config = dict(
    n_layer=22,
    d_model=128,
    n_head=2,
    n_kv_head=2,
    head_dim=64,
    d_mlp=320,
    vocab_size=7569,
    activation='swiglu',
    norm='layernorm',
    norm_place='pre',
    norm_eps=1e-06,
    positions='learned',
    qk_norm=False,
    attn_scale=0.125,
    bias='none',
    tie_embeddings=False,
    parallel_block=False,
    extras=['capped logits'],
    init='normal',
    init_std_qkv=0.0184,
    init_std_o=0.0184,
    init_std_up=0.0184,
    init_std_down=0.0184,
    optimizer='muon_variant',
    lr=0.00826,
    beta1=0.93,
    weight_decay=0.0,
    lr_head=0.00516,
    grad_clip=0.5,
    warmup_steps=200,
    schedule='wsd',
    decay_fraction=1.0,
    decay_shape='linear',
    final_lr_fraction=0.1,
    batch_tokens=[8192, 16384, 24576],
    seq_len=1024,
    doc_mask=True,
    train_tokens=100800000,
    steps=6748,
    dataset='wikipedia_en',
)
Each number is 50 + 12 x the weight over its row's rms, rounded and kept within 0 to 99. Layers, rows and columns count from 0. The size before them is the row's rms in percent of the matrix's.

# gate: layer 16 MLP gate, 320x128, rms 0.175, rows 135-152, columns 0-127
# up: layer 16 MLP up, 320x128, rms 0.172, rows 135-152, columns 0-127
# down: layer 16 MLP down (transposed), 320x128, rms 0.0993, rows 135-152, columns 0-127
gate135 090:59 54 55 57 42 65 39 64 61 52 32 56 40 62 41 34 60 66 43 43 39 42 41 47 46 39 45 49 56 43 67 54 53 45 46 51 34 46 75 60 73 59 61 42 38 26 61 51 35 63 48 48 34 56 64 57 38 25 69 46 61 55 66 44 44 53 76 46 51 42 52 50 37 52 53 48 31 43 47 48 43 58 51 47 54 49 44 64 92 21 70 46 51 60 34 35 52 57 35 65 29 62 72 40 52 67 56 75 74 40 52 48 40 52 35 46 37 53 44 37 44 48 47 39 62 41 32 55
up135 102:45 49 51 69 39 57 58 46 54 57 37 35 44 36 51 39 24 58 46 36 41 44 54 55 38 51 46 43 55 27 49 42 57 61 54 37 72 39 51 41 61 63 64 53 26 39 65 59 40 48 41 64 65 51 61 57 27 42 58 48 48 63 60 48 44 45 56 57 70 35 48 59 38 47 48 57 25 30 59 45 56 28 65 73 29 36 73 58 55 69 49 46 54 64 51 60 54 35 45 57 51 49 46 23 64 46 75 67 64 48 51 77 49 67 61 27 51 46 56 47 36 46 48 82 46 50 46 40
down135 092:25 57 33 64 65 48 52 61 34 44 65 30 46 50 39 49 44 52 72 46 66 51 60 49 34 46 47 43 70 47 68 58 49 46 46 45 65 44 46 50 60 42 55 43 60 56 40 52 34 48 50 60 70 41 37 45 37 35 45 45 48 71 23 42 68 56 41 63 43 42 55 60 61 66 42 56 65 38 42 48 29 54 62 35 55 58 48 49 56 62 40 61 57 65 47 54 62 43 61 44 58 35 27 83 11 25 62 59 50 37 52 69 44 50 59 45 36 46 53 45 29 64 54 68 65 55 46 37
gate136 097:45 50 74 45 41 53 56 70 59 44 39 55 48 41 40 47 48 53 36 44 40 27 68 76 39 58 70 50 49 45 40 59 47 42 33 63 57 39 64 32 55 35 49 32 26 33 55 61 23 47 43 76 43 37 59 44 72 35 24 65 64 51 49 50 33 52 63 42 51 61 67 34 46 43 57 79 65 78 35 59 72 42 59 60 66 33 49 44 40 51 47 61 48 49 53 47 42 52 33 48 55 62 53 63 58 56 35 63 57 60 33 50 53 49 46 41 71 42 44 53 59 58 53 61 46 54 42 53
up136 104:45 50 46 55 55 42 59 67 58 55 37 55 47 59 40 26 33 34 37 13 52 60 63 74 52 42 50 53 54 35 49 48 56 42 45 59 54 67 51 44 48 56 68 72 54 38 54 43 33 50 48 61 45 54 67 69 63 47 62 39 39 29 44 31 39 67 75 28 48 49 42 36 37 48 48 60 28 48 46 42 45 45 47 57 58 54 58 51 58 52 25 54 36 76 39 37 55 59 42 26 54 51 48 59 38 53 39 48 68 68 69 42 62 47 59 75 54 30 69 57 52 59 64 54 61 62 35 47
down136 105:63 45 54 48 60 48 45 42 55 53 67 60 35 69 24 25 56 40 41 41 57 54 60 65 56 40 57 50 51 37 33 69 32 29 43 59 77 38 30 42 32 52 67 59 46 38 49 55 41 53 44 30 55 28 35 32 66 61 68 53 47 46 56 22 44 71 51 58 41 57 42 36 44 32 43 55 35 54 54 56 53 65 40 51 57 49 47 50 65 50 47 54 45 60 28 38 55 54 41 67 62 53 32 65 49 52 46 58 72 42 41 65 53 65 63 40 77 50 52 57 53 58 71 50 63 63 44 27
gate137 108:79 61 54 47 45 49 58 49 68 43 50 71 62 58 42 49 56 39 43 29 21 25 64 55 44 65 57 46 25 52 45 71 67 42 49 56 62 22 66 64 48 56 43 41 34 39 78 45 48 52 33 53 45 52 36 36 42 43 49 60 27 71 34 55 46 47 47 58 50 65 41 39 45 73 44 47 41 54 40 51 37 61 36 45 72 53 42 41 59 61 69 47 51 53 44 65 53 46 65 61 51 58 53 47 57 40 52 32 48 68 45 49 61 32 45 23 69 69 52 45 55 48 53 39 68 53 38 46
up137 100:51 36 59 41 32 51 60 61 55 61 55 42 66 67 33 20 53 61 65 58 41 53 42 53 39 52 60 71 58 41 57 64 72 40 57 34 44 76 57 52 67 42 29 66 53 37 41 41 34 52 38 62 31 65 35 32 47 43 40 63 55 66 67 53 56 44 42 49 48 65 55 45 40 58 61 44 48 56 46 59 35 52 32 30 46 53 28 28 73 59 44 27 64 53 55 33 63 58 46 48 49 43 62 61 32 48 60 42 68 40 52 48 41 34 62 55 68 50 41 57 50 62 47 26 45 36 59 66
down137 099:70 70 56 42 47 51 48 70 52 55 53 63 79 37 55 64 47 59 62 44 49 28 51 37 46 48 57 55 43 38 33 49 31 46 34 48 51 43 75 58 44 46 58 61 55 45 64 58 51 28 58 21 48 52 34 55 66 40 67 46 48 53 20 50 49 41 38 76 50 59 63 47 47 56 41 58 39 49 52 35 51 54 60 58 68 46 81 69 43 34 66 51 43 26 38 47 40 62 51 40 48 58 47 46 58 50 58 52 36 63 51 40 41 16 56 30 49 74 35 39 61 51 37 55 63 47 52 55
gate138 104:46 35 47 49 53 28 45 60 49 56 34 50 31 42 50 15 65 55 40 37 53 59 51 53 42 49 33 47 42 39 58 49 39 45 45 57 58 67 59 59 46 54 55 44 57 65 53 70 44 52 59 54 63 49 74 44 65 47 70 44 60 50 75 49 40 57 49 57 57 56 44 42 62 66 45 48 31 41 58 61 42 51 69 39 48 40 26 45 61 64 66 35 69 51 37 37 63 36 40 51 30 60 59 37 55 57 51 56 43 61 53 56 49 37 57 38 33 48 78 48 26 64 79 76 43 25 32 52
up138 114:32 73 67 54 56 71 57 43 60 47 48 39 50 37 32 27 38 33 70 72 46 33 59 41 63 35 50 53 50 50 54 46 54 16 51 40 54 38 40 38 60 73 56 60 48 46 31 28 51 51 61 57 43 36 62 49 56 39 53 50 47 41 44 58 55 27 60 46 41 63 49 58 41 63 49 68 60 59 58 39 55 62 51 57 47 48 53 45 41 83 40 70 45 33 61 58 39 49 38 56 32 58 29 53 47 46 35 65 56 44 42 34 53 62 72 54 62 45 39 57 41 65 58 50 49 77 63 37
down138 106:55 63 73 46 39 63 73 33 57 42 60 53 53 36 58 44 32 26 56 56 62 30 58 42 64 56 56 25 64 54 48 56 48 68 54 58 36 52 53 52 61 33 33 61 19 49 43 31 60 56 44 47 40 42 50 67 47 44 55 31 54 57 35 55 42 44 51 25 33 33 78 54 47 67 69 47 53 52 72 49 65 55 35 82 42 47 38 35 50 43 42 46 55 53 45 57 75 24 60 50 54 41 58 62 42 53 59 38 58 42 45 55 54 39 55 65 52 37 40 43 53 62 69 55 41 64 46 47
gate139 091:46 56 59 62 25 56 56 68 54 32 74 47 55 26 52 49 18 34 44 67 50 62 51 68 62 47 36 51 52 47 42 55 70 44 44 58 66 41 33 60 23 68 31 34 45 40 50 48 74 66 39 64 55 36 58 47 58 36 19 53 60 40 33 51 62 58 50 43 51 58 38 43 48 34 38 54 32 53 61 52 63 48 34 54 49 56 41 42 67 65 47 39 51 47 49 65 56 51 46 41 43 38 60 39 65 46 53 73 73 47 46 49 39 43 55 43 54 35 53 69 32 45 59 41 58 68 65 40
up139 088:44 44 83 28 68 54 62 66 58 56 47 42 54 40 50 64 57 33 44 65 66 42 46 65 31 60 50 42 54 48 50 53 42 48 49 47 56 50 44 45 46 53 36 37 38 52 59 62 40 60 57 12 33 53 31 50 55 53 26 57 64 37 45 53 30 60 47 29 48 40 60 51 57 66 47 42 43 62 39 55 47 45 54 72 50 44 57 65 25 49 66 29 47 72 63 26 53 47 74 38 55 52 41 66 56 40 41 49 49 82 48 35 71 44 52 48 54 56 61 50 60 41 30 54 53 60 54 59
down139 092:89 39 43 52 36 64 40 51 44 55 62 40 36 52 42 53 47 61 49 34 22 72 53 57 62 52 32 68 32 34 39 48 54 54 52 79 50 29 68 38 37 38 48 49 60 64 34 57 59 52 50 75 60 51 54 59 38 49 69 51 52 42 54 93 51 48 43 46 54 52 52 58 59 57 28 34 50 67 53 42 34 55 54 49 62 51 54 51 74 44 47 57 46 44 46 54 61 46 41 30 28 48 56 31 53 48 42 33 57 42 44 45 37 44 69 59 62 39 43 47 57 47 54 48 42 53 35 72
gate140 097:41 47 51 51 46 50 65 45 53 61 30 65 76 58 49 47 41 40 56 44 44 75 62 35 57 41 73 37 42 57 56 40 43 55 54 34 53 61 47 51 60 58 83 60 40 72 31 53 64 32 46 43 51 50 42 58 53 41 54 21 52 39 60 41 44 41 50 53 46 75 43 40 54 48 38 44 37 56 45 57 72 73 40 42 41 70 24 34 46 42 64 54 62 59 55 40 43 46 57 57 81 57 66 53 74 48 39 36 40 41 56 53 55 50 40 51 48 56 72 38 35 47 34 47 44 34 29 65
up140 102:52 44 50 42 54 63 50 76 64 34 31 58 58 47 35 55 28 28 43 51 61 56 37 23 55 45 56 35 35 62 55 59 39 52 38 36 63 77 72 68 60 44 43 46 48 36 42 64 61 51 40 21 50 48 48 63 39 61 64 47 74 47 60 38 66 43 51 44 75 59 35 63 51 53 51 63 40 36 39 73 59 53 50 57 30 50 47 51 28 30 55 62 55 46 43 56 51 44 63 44 41 42 49 63 53 67 45 45 49 64 39 46 41 50 64 40 41 66 62 57 33 45 68 34 48 35 41 70
down140 101:39 55 63 39 34 62 36 64 68 35 40 46 38 44 33 36 64 44 60 68 56 45 24 65 46 45 67 38 26 36 28 73 50 59 67 53 38 54 45 50 73 50 50 55 49 36 63 43 48 47 44 57 37 36 39 47 45 41 57 70 54 69 53 54 39 46 60 85 33 24 59 43 56 42 48 48 50 50 53 52 59 66 51 44 68 52 50 39 45 51 40 72 44 52 59 55 62 48 62 36 51 59 63 28 77 35 47 40 41 49 47 47 42 63 30 49 58 34 69 67 54 49 68 44 68 49 50 48
gate141 118:32 67 61 61 23 41 66 62 63 58 59 48 42 23 39 56 61 74 54 36 50 49 40 41 72 65 57 48 65 59 38 60 42 61 52 44 58 31 34 31 25 53 46 70 48 52 65 64 62 64 61 25 63 33 70 51 56 53 50 52 44 41 35 54 47 37 51 35 58 38 64 47 58 17 43 41 48 70 49 45 54 38 46 35 44 40 62 60 46 72 57 47 46 56 48 58 45 50 38 49 43 32 44 32 62 62 59 41 49 40 46 61 38 58 53 34 55 57 34 64 66 54 29 52 63 62 43 56
up141 114:54 43 49 40 53 53 56 59 49 43 68 24 63 77 65 49 29 51 47 61 73 53 68 58 44 30 58 45 66 36 72 40 51 59 42 54 60 45 47 46 26 34 37 46 39 59 36 62 44 59 43 66 20 52 47 31 36 42 62 54 49 30 42 55 48 62 31 55 60 37 65 43 46 43 54 65 39 53 58 49 38 50 62 53 47 43 36 45 43 44 61 49 53 68 73 38 71 65 39 49 62 46 51 23 58 56 56 67 31 54 31 38 70 58 59 57 57 35 38 51 52 63 73 40 41 63 57 45
down141 117:41 35 56 35 30 31 31 55 47 62 64 63 49 34 39 57 59 47 49 40 54 55 58 58 32 42 60 65 33 56 54 56 50 67 52 62 65 61 36 39 44 39 70 35 37 72 34 60 62 22 56 48 47 38 31 68 69 36 43 51 51 65 55 69 69 23 57 54 47 50 40 58 62 67 43 50 70 50 64 45 60 49 34 47 45 56 45 52 46 47 28 48 37 43 70 33 53 56 67 57 56 53 34 46 61 48 54 49 65 66 70 47 34 57 61 49 68 46 39 40 70 43 49 49 32 34 49 38
gate142 099:36 59 45 35 57 52 61 56 54 28 34 52 37 49 61 42 52 63 26 43 64 59 23 59 45 38 52 68 59 43 50 36 33 50 71 38 44 50 44 62 51 38 36 65 65 38 69 50 43 28 46 49 57 47 41 43 59 59 29 66 46 60 42 58 37 63 38 58 54 64 50 50 56 33 51 53 72 62 59 34 71 59 63 48 49 51 42 26 41 63 65 55 73 55 54 36 50 43 48 46 68 67 50 57 64 54 59 43 42 42 50 52 53 18 42 64 59 68 43 70 58 51 40 19 49 52 35 64
up142 095:38 48 60 31 39 52 52 60 57 44 54 57 57 41 47 65 62 28 50 36 49 61 39 55 64 44 28 39 66 33 52 54 39 65 84 55 51 71 58 53 47 50 52 45 58 54 36 57 61 49 55 59 25 33 25 43 12 38 60 60 50 63 51 35 39 39 49 52 55 63 49 51 75 60 38 68 64 54 55 45 55 61 58 35 62 48 58 51 61 24 54 36 54 50 36 55 48 45 64 48 27 41 72 66 34 44 51 24 50 57 56 31 60 45 58 49 52 50 54 42 60 75 42 63 60 53 48 46
down142 098:42 50 51 68 19 43 41 47 61 42 60 66 56 45 38 75 47 63 54 51 51 63 49 55 52 46 43 49 69 40 56 51 57 51 61 44 67 66 68 47 46 49 69 38 33 68 58 47 57 43 42 47 28 32 52 41 23 28 48 53 46 69 48 52 68 39 46 55 39 46 63 67 59 57 51 50 38 54 33 43 19 55 60 55 41 47 64 46 51 47 39 44 34 82 37 50 59 69 56 50 64 39 45 54 49 33 52 56 62 49 61 36 47 70 20 70 43 49 58 32 61 66 53 47 43 58 24 49
gate143 091:72 56 47 58 44 51 69 57 65 59 42 81 48 55 64 44 47 61 48 39 55 39 37 52 57 71 52 57 76 61 56 52 51 50 52 70 48 37 47 26 42 23 46 53 60 62 32 23 52 75 48 43 41 47 58 38 76 48 64 48 46 43 49 37 37 51 40 45 61 39 50 57 60 41 68 49 51 40 53 30 41 42 35 40 34 42 33 55 62 39 63 71 59 78 52 35 44 57 72 55 42 80 45 58 40 49 32 49 41 61 61 37 41 47 59 53 48 32 50 36 31 58 46 48 43 50 41 49
up143 090:60 51 36 59 31 80 42 51 50 34 36 53 33 35 34 41 61 63 53 39 60 42 39 48 49 66 56 56 56 67 43 62 43 39 46 62 36 48 56 45 38 39 62 63 50 35 33 26 44 37 38 39 56 62 81 39 52 40 53 57 54 43 61 66 27 63 62 51 60 32 53 51 52 60 42 54 35 63 56 55 39 37 31 48 59 52 50 46 54 40 40 49 69 67 61 34 64 58 61 46 70 63 52 36 37 49 29 39 41 47 58 64 65 77 43 48 60 52 47 45 50 38 43 57 76 55 20 65
down143 089:75 65 66 61 42 19 40 57 36 57 30 43 50 43 51 50 44 40 50 39 68 47 67 51 50 51 47 57 50 24 56 64 49 55 43 62 30 40 58 48 54 25 62 54 50 34 46 34 46 56 50 37 70 44 27 68 49 53 34 68 47 31 63 07 41 56 49 41 33 65 45 56 48 55 51 64 52 58 65 60 61 68 60 55 44 61 49 41 55 51 63 37 34 30 40 45 48 57 50 61 61 50 59 37 43 56 38 66 43 48 60 63 56 73 55 42 59 59 49 35 65 53 52 44 39 33 31 56
gate144 110:56 50 67 39 48 58 47 63 57 49 40 53 54 49 55 62 62 61 41 45 61 65 32 44 66 38 44 28 70 42 39 51 56 37 37 60 69 36 39 65 57 50 47 35 55 41 55 48 60 41 37 57 28 59 67 45 46 58 65 45 74 60 46 39 52 46 55 52 41 52 31 34 54 40 50 60 54 54 44 66 65 25 41 54 29 54 39 39 73 46 55 73 48 36 78 64 42 24 43 54 60 42 20 57 62 55 49 26 50 65 30 64 49 52 39 50 44 36 68 45 28 47 64 44 63 54 49 63
up144 111:57 27 57 52 40 51 55 57 43 63 74 39 60 63 59 30 50 51 56 70 39 54 62 44 42 73 53 60 43 45 57 31 46 46 41 38 56 48 45 48 50 52 48 48 42 48 80 51 27 38 63 39 62 33 43 50 48 39 69 56 24 44 59 64 58 52 58 47 56 42 58 57 42 35 69 47 66 57 44 19 63 56 77 68 47 54 50 57 33 61 27 56 47 36 47 60 54 68 40 43 36 60 60 39 44 43 52 71 62 50 43 76 61 47 48 48 55 43 20 41 26 48 52 46 33 56 39 57
down144 107:55 31 36 44 39 61 47 60 44 32 75 37 61 47 51 49 30 41 49 66 67 62 75 44 40 40 44 37 44 56 54 70 76 37 50 43 65 66 55 41 58 68 48 50 56 53 68 23 55 49 55 54 41 55 47 53 53 55 35 53 59 53 34 24 62 44 51 51 52 56 60 51 48 66 54 31 55 43 59 34 49 52 49 49 28 65 29 51 64 69 54 39 44 51 37 38 59 46 49 70 18 45 48 39 28 61 71 34 38 66 61 65 57 61 53 38 46 54 49 58 42 54 65 37 53 29 63 42
gate145 093:63 34 52 28 44 52 55 65 46 57 55 36 76 67 33 47 51 56 38 33 38 75 70 52 42 23 57 49 25 54 56 44 64 54 75 60 59 60 37 45 63 51 34 39 58 41 65 54 43 50 64 55 57 42 46 37 57 41 62 53 36 59 50 37 46 51 50 46 57 76 38 54 41 42 66 48 73 93 37 39 48 51 61 50 58 57 39 63 50 78 45 54 40 32 61 50 41 56 42 56 56 42 65 57 38 32 42 46 43 45 64 55 52 31 52 46 45 53 67 52 44 47 55 42 34 29 44 60
up145 099:50 52 42 45 42 43 56 32 41 63 59 40 49 54 58 36 69 62 47 50 36 53 62 51 58 47 26 48 68 41 55 64 52 50 55 70 42 62 47 47 60 61 60 44 25 70 67 53 45 41 45 39 51 42 32 83 44 53 56 69 59 61 56 63 55 45 25 50 36 47 30 61 55 56 39 30 63 51 64 86 42 38 63 50 53 47 57 45 79 52 49 50 39 22 54 48 49 50 32 49 50 45 28 29 51 62 30 51 64 67 39 63 48 39 59 56 30 76 51 54 48 39 46 53 56 54 49 36
down145 102:91 51 46 47 37 40 44 62 39 66 46 40 46 61 59 43 50 40 49 65 49 77 51 53 46 35 42 48 39 44 64 35 35 47 35 33 40 59 47 42 31 46 59 46 38 55 57 68 64 34 66 39 81 57 41 52 40 57 53 69 43 42 48 34 59 57 26 56 76 58 55 41 46 71 50 38 56 53 33 56 47 49 75 38 41 65 53 34 61 62 59 75 51 31 54 65 38 52 50 67 31 53 48 51 49 49 26 27 41 47 51 53 41 62 57 48 54 61 40 49 59 60 37 48 33 62 56 50
gate146 110:32 49 56 43 33 50 29 63 40 52 40 72 49 62 66 34 27 48 55 45 61 61 64 35 43 58 38 42 66 46 56 63 59 41 61 51 57 45 61 46 52 63 59 59 52 54 44 44 52 47 37 25 54 41 46 45 45 53 60 51 49 50 52 29 60 58 40 50 60 68 68 60 35 51 41 54 14 48 49 40 50 52 30 48 48 67 43 60 25 72 41 58 34 54 38 71 74 54 39 69 55 48 57 72 37 56 34 49 56 46 38 82 27 45 55 48 38 45 44 32 43 39 58 65 67 62 54 65
up146 114:48 76 40 49 46 74 38 43 46 43 61 63 49 50 43 44 82 51 52 40 28 44 42 53 72 45 52 41 43 87 52 43 59 57 55 61 33 35 44 44 47 50 40 45 35 73 61 59 35 54 49 33 13 59 53 61 40 62 53 37 39 75 47 52 59 47 55 62 38 52 38 53 59 44 49 43 59 33 54 44 48 51 61 69 46 65 62 46 47 49 41 49 54 49 61 40 50 65 46 55 46 73 55 40 34 47 53 61 49 39 51 26 49 80 36 36 45 65 54 56 44 66 44 28 55 51 73 55
down146 113:62 23 66 36 51 42 59 58 45 31 68 50 74 48 43 47 34 64 53 42 50 61 56 46 57 22 46 59 54 33 33 47 50 69 50 35 38 66 66 33 59 62 63 48 48 70 49 64 81 45 42 65 50 66 26 55 54 47 57 58 36 48 43 42 53 51 53 43 64 29 52 41 61 54 32 29 61 66 35 58 52 62 42 42 45 43 54 35 48 21 51 52 54 38 47 61 29 37 60 72 50 48 29 53 61 58 50 67 49 50 50 55 57 65 43 60 61 52 34 54 44 57 43 53 47 37 23 56
gate147 097:46 67 41 29 42 48 61 44 27 47 43 39 55 73 64 43 79 58 41 43 47 57 83 57 39 60 37 53 62 50 53 45 60 39 48 22 61 56 36 71 31 66 42 59 48 45 57 64 77 48 52 34 69 66 49 46 41 53 15 70 63 63 47 54 57 50 36 53 55 46 26 52 43 38 58 58 32 55 55 45 29 51 49 49 53 56 28 54 53 59 37 47 46 55 39 36 52 43 63 43 54 48 64 46 40 69 48 50 47 45 25 56 58 60 69 56 43 46 35 32 46 51 60 60 64 47 55 59
up147 091:53 40 66 58 51 61 52 46 49 59 68 41 51 24 40 49 48 30 45 44 66 58 61 64 52 55 61 55 74 57 59 29 55 34 63 56 31 45 50 52 56 50 65 49 55 49 65 57 58 56 67 47 61 34 45 37 80 69 49 32 27 29 46 59 46 58 56 56 59 56 33 51 57 47 36 32 61 41 56 64 67 37 48 32 70 18 46 74 54 30 41 57 43 52 55 40 60 57 44 49 28 78 60 65 50 18 39 59 57 51 45 52 29 55 49 44 60 39 54 48 46 46 49 52 50 37 50 43
down147 093:37 45 50 24 45 41 71 71 50 48 58 51 39 48 33 69 58 36 44 46 45 55 58 49 63 26 23 28 69 66 53 54 40 43 43 47 68 66 52 46 34 59 54 45 55 66 54 54 39 58 62 58 40 59 24 47 46 40 57 62 56 58 38 28 33 48 32 47 58 60 53 44 36 40 59 30 43 56 40 42 45 60 71 28 35 77 58 44 77 53 62 62 56 62 75 37 43 62 46 65 46 36 30 76 54 43 53 69 40 60 57 42 57 45 50 51 50 55 53 51 50 54 55 61 50 39 42 40
gate148 099:52 45 68 44 61 43 45 35 63 35 75 44 60 64 42 39 61 48 58 49 46 54 36 60 57 40 23 40 48 43 64 47 45 77 49 47 50 48 67 78 59 57 47 49 62 59 44 53 36 41 52 52 29 45 71 64 42 63 37 55 64 52 39 34 42 42 65 41 54 47 42 59 54 66 34 42 37 51 51 23 53 50 46 42 33 41 52 46 61 48 56 47 48 71 44 63 43 55 59 34 34 41 73 36 65 34 59 51 54 26 67 63 59 31 51 48 55 77 72 37 59 66 35 45 24 50 50 51
up148 097:57 65 49 42 73 49 39 52 53 46 45 60 47 27 57 29 41 38 61 34 51 44 57 48 39 41 36 33 69 40 53 25 65 23 66 52 69 61 34 67 50 36 44 62 62 49 43 32 33 44 55 61 63 38 45 43 35 56 80 62 46 49 46 43 31 45 53 51 57 63 58 62 61 24 51 49 45 71 50 59 46 31 55 42 72 61 70 47 49 54 63 32 36 51 43 27 56 54 63 40 47 40 52 50 31 64 53 34 27 72 47 58 56 67 47 46 56 47 58 62 49 57 58 52 43 59 50 35
down148 095:41 56 75 40 41 27 44 38 55 54 61 53 68 50 47 44 52 26 40 41 31 58 43 60 49 32 47 41 36 40 63 57 56 59 49 68 54 45 48 38 56 59 39 37 62 68 39 72 66 48 35 65 51 46 30 74 43 38 42 45 46 39 54 23 65 50 49 52 55 54 54 58 47 54 41 54 56 57 76 63 53 65 54 78 43 33 59 41 28 64 43 55 20 47 51 61 48 48 47 49 59 38 49 44 72 32 62 36 55 17 62 56 48 44 48 59 52 61 66 51 45 34 59 48 45 47 52 75
gate149 099:69 65 73 43 48 77 41 56 56 36 53 43 49 30 36 29 55 48 85 22 45 48 52 46 45 43 45 48 47 57 34 72 51 70 67 51 45 43 54 65 49 42 44 68 47 48 45 66 52 50 63 34 56 48 44 41 46 44 58 32 53 74 61 64 49 42 47 42 45 37 39 65 64 56 45 67 45 82 49 54 55 61 39 25 59 54 34 52 64 54 42 53 59 69 42 62 52 47 55 59 57 25 55 68 46 64 40 47 53 26 50 42 41 53 59 40 46 52 43 48 54 47 45 20 39 37 37 62
up149 099:57 46 52 35 49 49 43 44 61 37 44 45 69 47 36 33 37 44 38 43 64 58 82 40 56 57 44 42 68 54 51 42 51 49 24 44 53 22 48 76 59 67 47 65 53 24 62 71 36 61 29 37 42 47 75 51 65 64 32 54 45 62 59 69 45 45 41 75 58 58 69 60 62 58 36 32 45 62 35 62 29 57 57 54 46 36 48 65 45 46 34 44 57 45 62 56 39 47 29 39 42 48 49 65 44 51 33 35 69 53 64 44 46 68 49 64 46 52 46 37 54 50 52 52 43 64 51 48
down149 102:59 50 57 71 71 52 60 35 51 48 46 67 61 40 51 54 42 55 57 42 42 49 49 47 52 31 59 58 39 67 58 53 32 40 51 47 53 53 30 55 73 53 34 66 46 39 40 52 39 53 39 85 50 50 18 40 72 80 45 62 37 53 50 34 59 49 66 62 42 58 42 59 26 31 38 54 35 41 40 52 56 48 33 52 59 65 42 34 50 39 60 46 53 60 43 54 48 70 55 43 67 65 40 53 62 64 40 42 56 35 60 54 52 53 28 41 24 64 67 31 61 44 62 48 70 39 42 50
gate150 088:57 45 63 50 57 49 55 73 45 47 53 51 65 48 33 67 42 49 43 35 71 35 62 43 45 71 71 58 44 60 48 46 40 51 64 26 48 29 53 46 42 47 61 62 57 48 66 49 44 46 36 61 42 60 60 58 34 33 52 40 34 24 50 67 49 51 52 56 46 46 29 64 41 60 47 27 54 52 32 38 63 44 27 62 72 44 43 46 69 48 62 45 56 63 79 21 39 59 69 34 50 51 34 45 31 40 76 61 57 35 60 49 61 46 64 55 60 49 59 62 44 53 43 50 35 46 40 33
up150 084:45 70 37 56 54 46 58 61 35 49 43 46 44 43 42 64 53 45 58 37 49 57 50 38 63 76 64 48 53 56 75 38 68 69 70 40 44 44 56 78 49 41 33 51 30 46 68 41 41 61 60 43 51 47 50 47 47 41 36 51 36 71 47 68 38 68 49 47 44 66 40 40 44 43 60 60 47 53 57 47 45 45 42 41 67 43 34 38 55 28 68 20 30 57 52 44 38 69 58 71 61 53 43 82 44 61 53 40 54 24 48 37 59 44 48 63 53 40 50 46 39 29 65 46 60 32 57 59
down150 092:57 48 57 45 44 53 37 61 36 34 41 50 46 57 53 57 56 56 41 44 51 47 45 42 48 51 30 55 37 45 34 38 46 47 59 55 56 45 38 60 49 56 65 36 81 31 54 38 75 36 63 41 69 52 35 45 31 31 48 46 71 56 38 45 60 36 60 59 58 71 74 52 57 53 53 43 52 74 38 56 56 64 71 44 50 44 55 54 48 44 33 42 64 41 50 77 62 25 55 68 66 43 58 55 64 60 54 45 54 55 49 36 42 18 59 54 72 47 41 54 59 21 68 60 37 32 65 44
gate151 092:68 46 34 44 52 51 38 37 65 37 43 66 45 37 55 49 45 42 40 56 43 43 54 41 60 50 47 51 55 50 49 34 46 27 50 52 66 39 25 40 57 54 72 52 50 45 54 58 53 59 36 53 55 70 53 66 63 38 40 65 62 55 45 46 56 62 29 45 42 33 49 33 51 54 52 49 61 53 44 27 76 51 58 55 41 51 57 43 76 61 55 56 68 53 77 70 30 46 53 53 37 77 20 56 62 67 67 40 65 69 47 29 64 47 42 42 17 51 48 38 56 49 57 48 64 56 33 43
up151 096:25 51 38 55 64 68 39 62 38 48 40 16 52 34 65 61 32 50 62 41 63 29 64 43 62 58 32 50 42 68 35 55 42 47 47 44 37 59 68 61 43 40 48 62 57 51 57 49 35 54 42 55 73 50 53 43 49 58 61 60 62 56 54 65 47 62 32 38 78 51 54 68 56 60 56 35 46 48 46 65 55 52 36 41 46 58 60 51 19 46 56 36 61 59 65 42 46 50 37 52 40 39 30 28 48 61 49 58 11 53 62 53 58 48 42 36 65 64 59 63 62 37 59 59 47 37 48 44
down151 088:80 49 51 32 35 43 42 57 60 45 40 60 60 51 41 50 64 69 37 52 42 36 75 64 60 36 63 54 60 50 51 37 60 39 62 71 50 52 65 50 31 59 51 34 38 59 34 63 62 47 49 55 64 57 47 49 44 47 30 51 45 44 65 57 37 33 38 55 44 45 37 37 56 53 62 38 61 47 21 55 41 66 64 58 61 45 62 44 60 54 62 64 20 63 48 46 48 57 52 56 38 63 63 59 54 58 57 25 60 75 48 33 43 25 37 78 43 60 42 31 47 67 42 43 49 35 43 47
gate152 113:45 44 52 51 20 30 52 36 51 53 43 53 52 52 53 58 53 42 50 56 60 48 60 75 52 60 44 59 49 49 39 54 63 62 42 59 48 50 42 64 44 55 39 49 68 45 51 53 48 46 47 42 49 65 53 50 44 52 49 50 51 42 23 49 69 51 47 48 78 65 60 64 47 35 51 50 38 83 24 46 57 51 25 42 44 43 64 55 58 76 26 42 35 67 60 52 71 50 46 59 40 39 74 50 48 39 33 70 48 35 56 41 57 51 84 36 30 28 32 52 35 45 38 40 68 40 53 61
up152 107:51 62 74 39 36 53 49 37 52 40 43 53 70 45 44 41 62 37 53 48 54 37 52 25 62 39 66 34 48 61 75 49 51 29 45 72 35 63 56 52 55 47 50 51 40 44 52 55 25 43 49 63 50 49 61 39 34 41 28 37 62 39 77 54 71 46 50 36 54 48 42 32 62 67 34 48 73 36 45 58 42 39 60 42 36 35 45 67 39 36 48 46 85 43 54 55 43 53 63 31 53 60 40 37 59 54 82 53 57 42 61 58 47 43 44 57 52 60 40 66 54 68 64 53 41 52 45 35
down152 106:60 56 36 50 65 60 34 53 44 70 58 54 47 28 73 40 39 41 59 49 46 63 33 42 58 51 67 38 61 56 56 59 33 45 48 49 42 39 68 56 31 34 57 45 45 70 61 58 42 78 52 43 68 15 45 51 33 69 42 32 48 43 35 47 38 41 52 73 58 52 36 65 48 73 61 44 43 41 51 65 63 52 22 42 56 62 63 38 50 48 56 35 48 44 31 47 44 43 43 87 48 49 57 50 37 46 37 45 30 58 37 43 49 51 54 51 58 61 46 53 46 49 72 60 39 45 59 41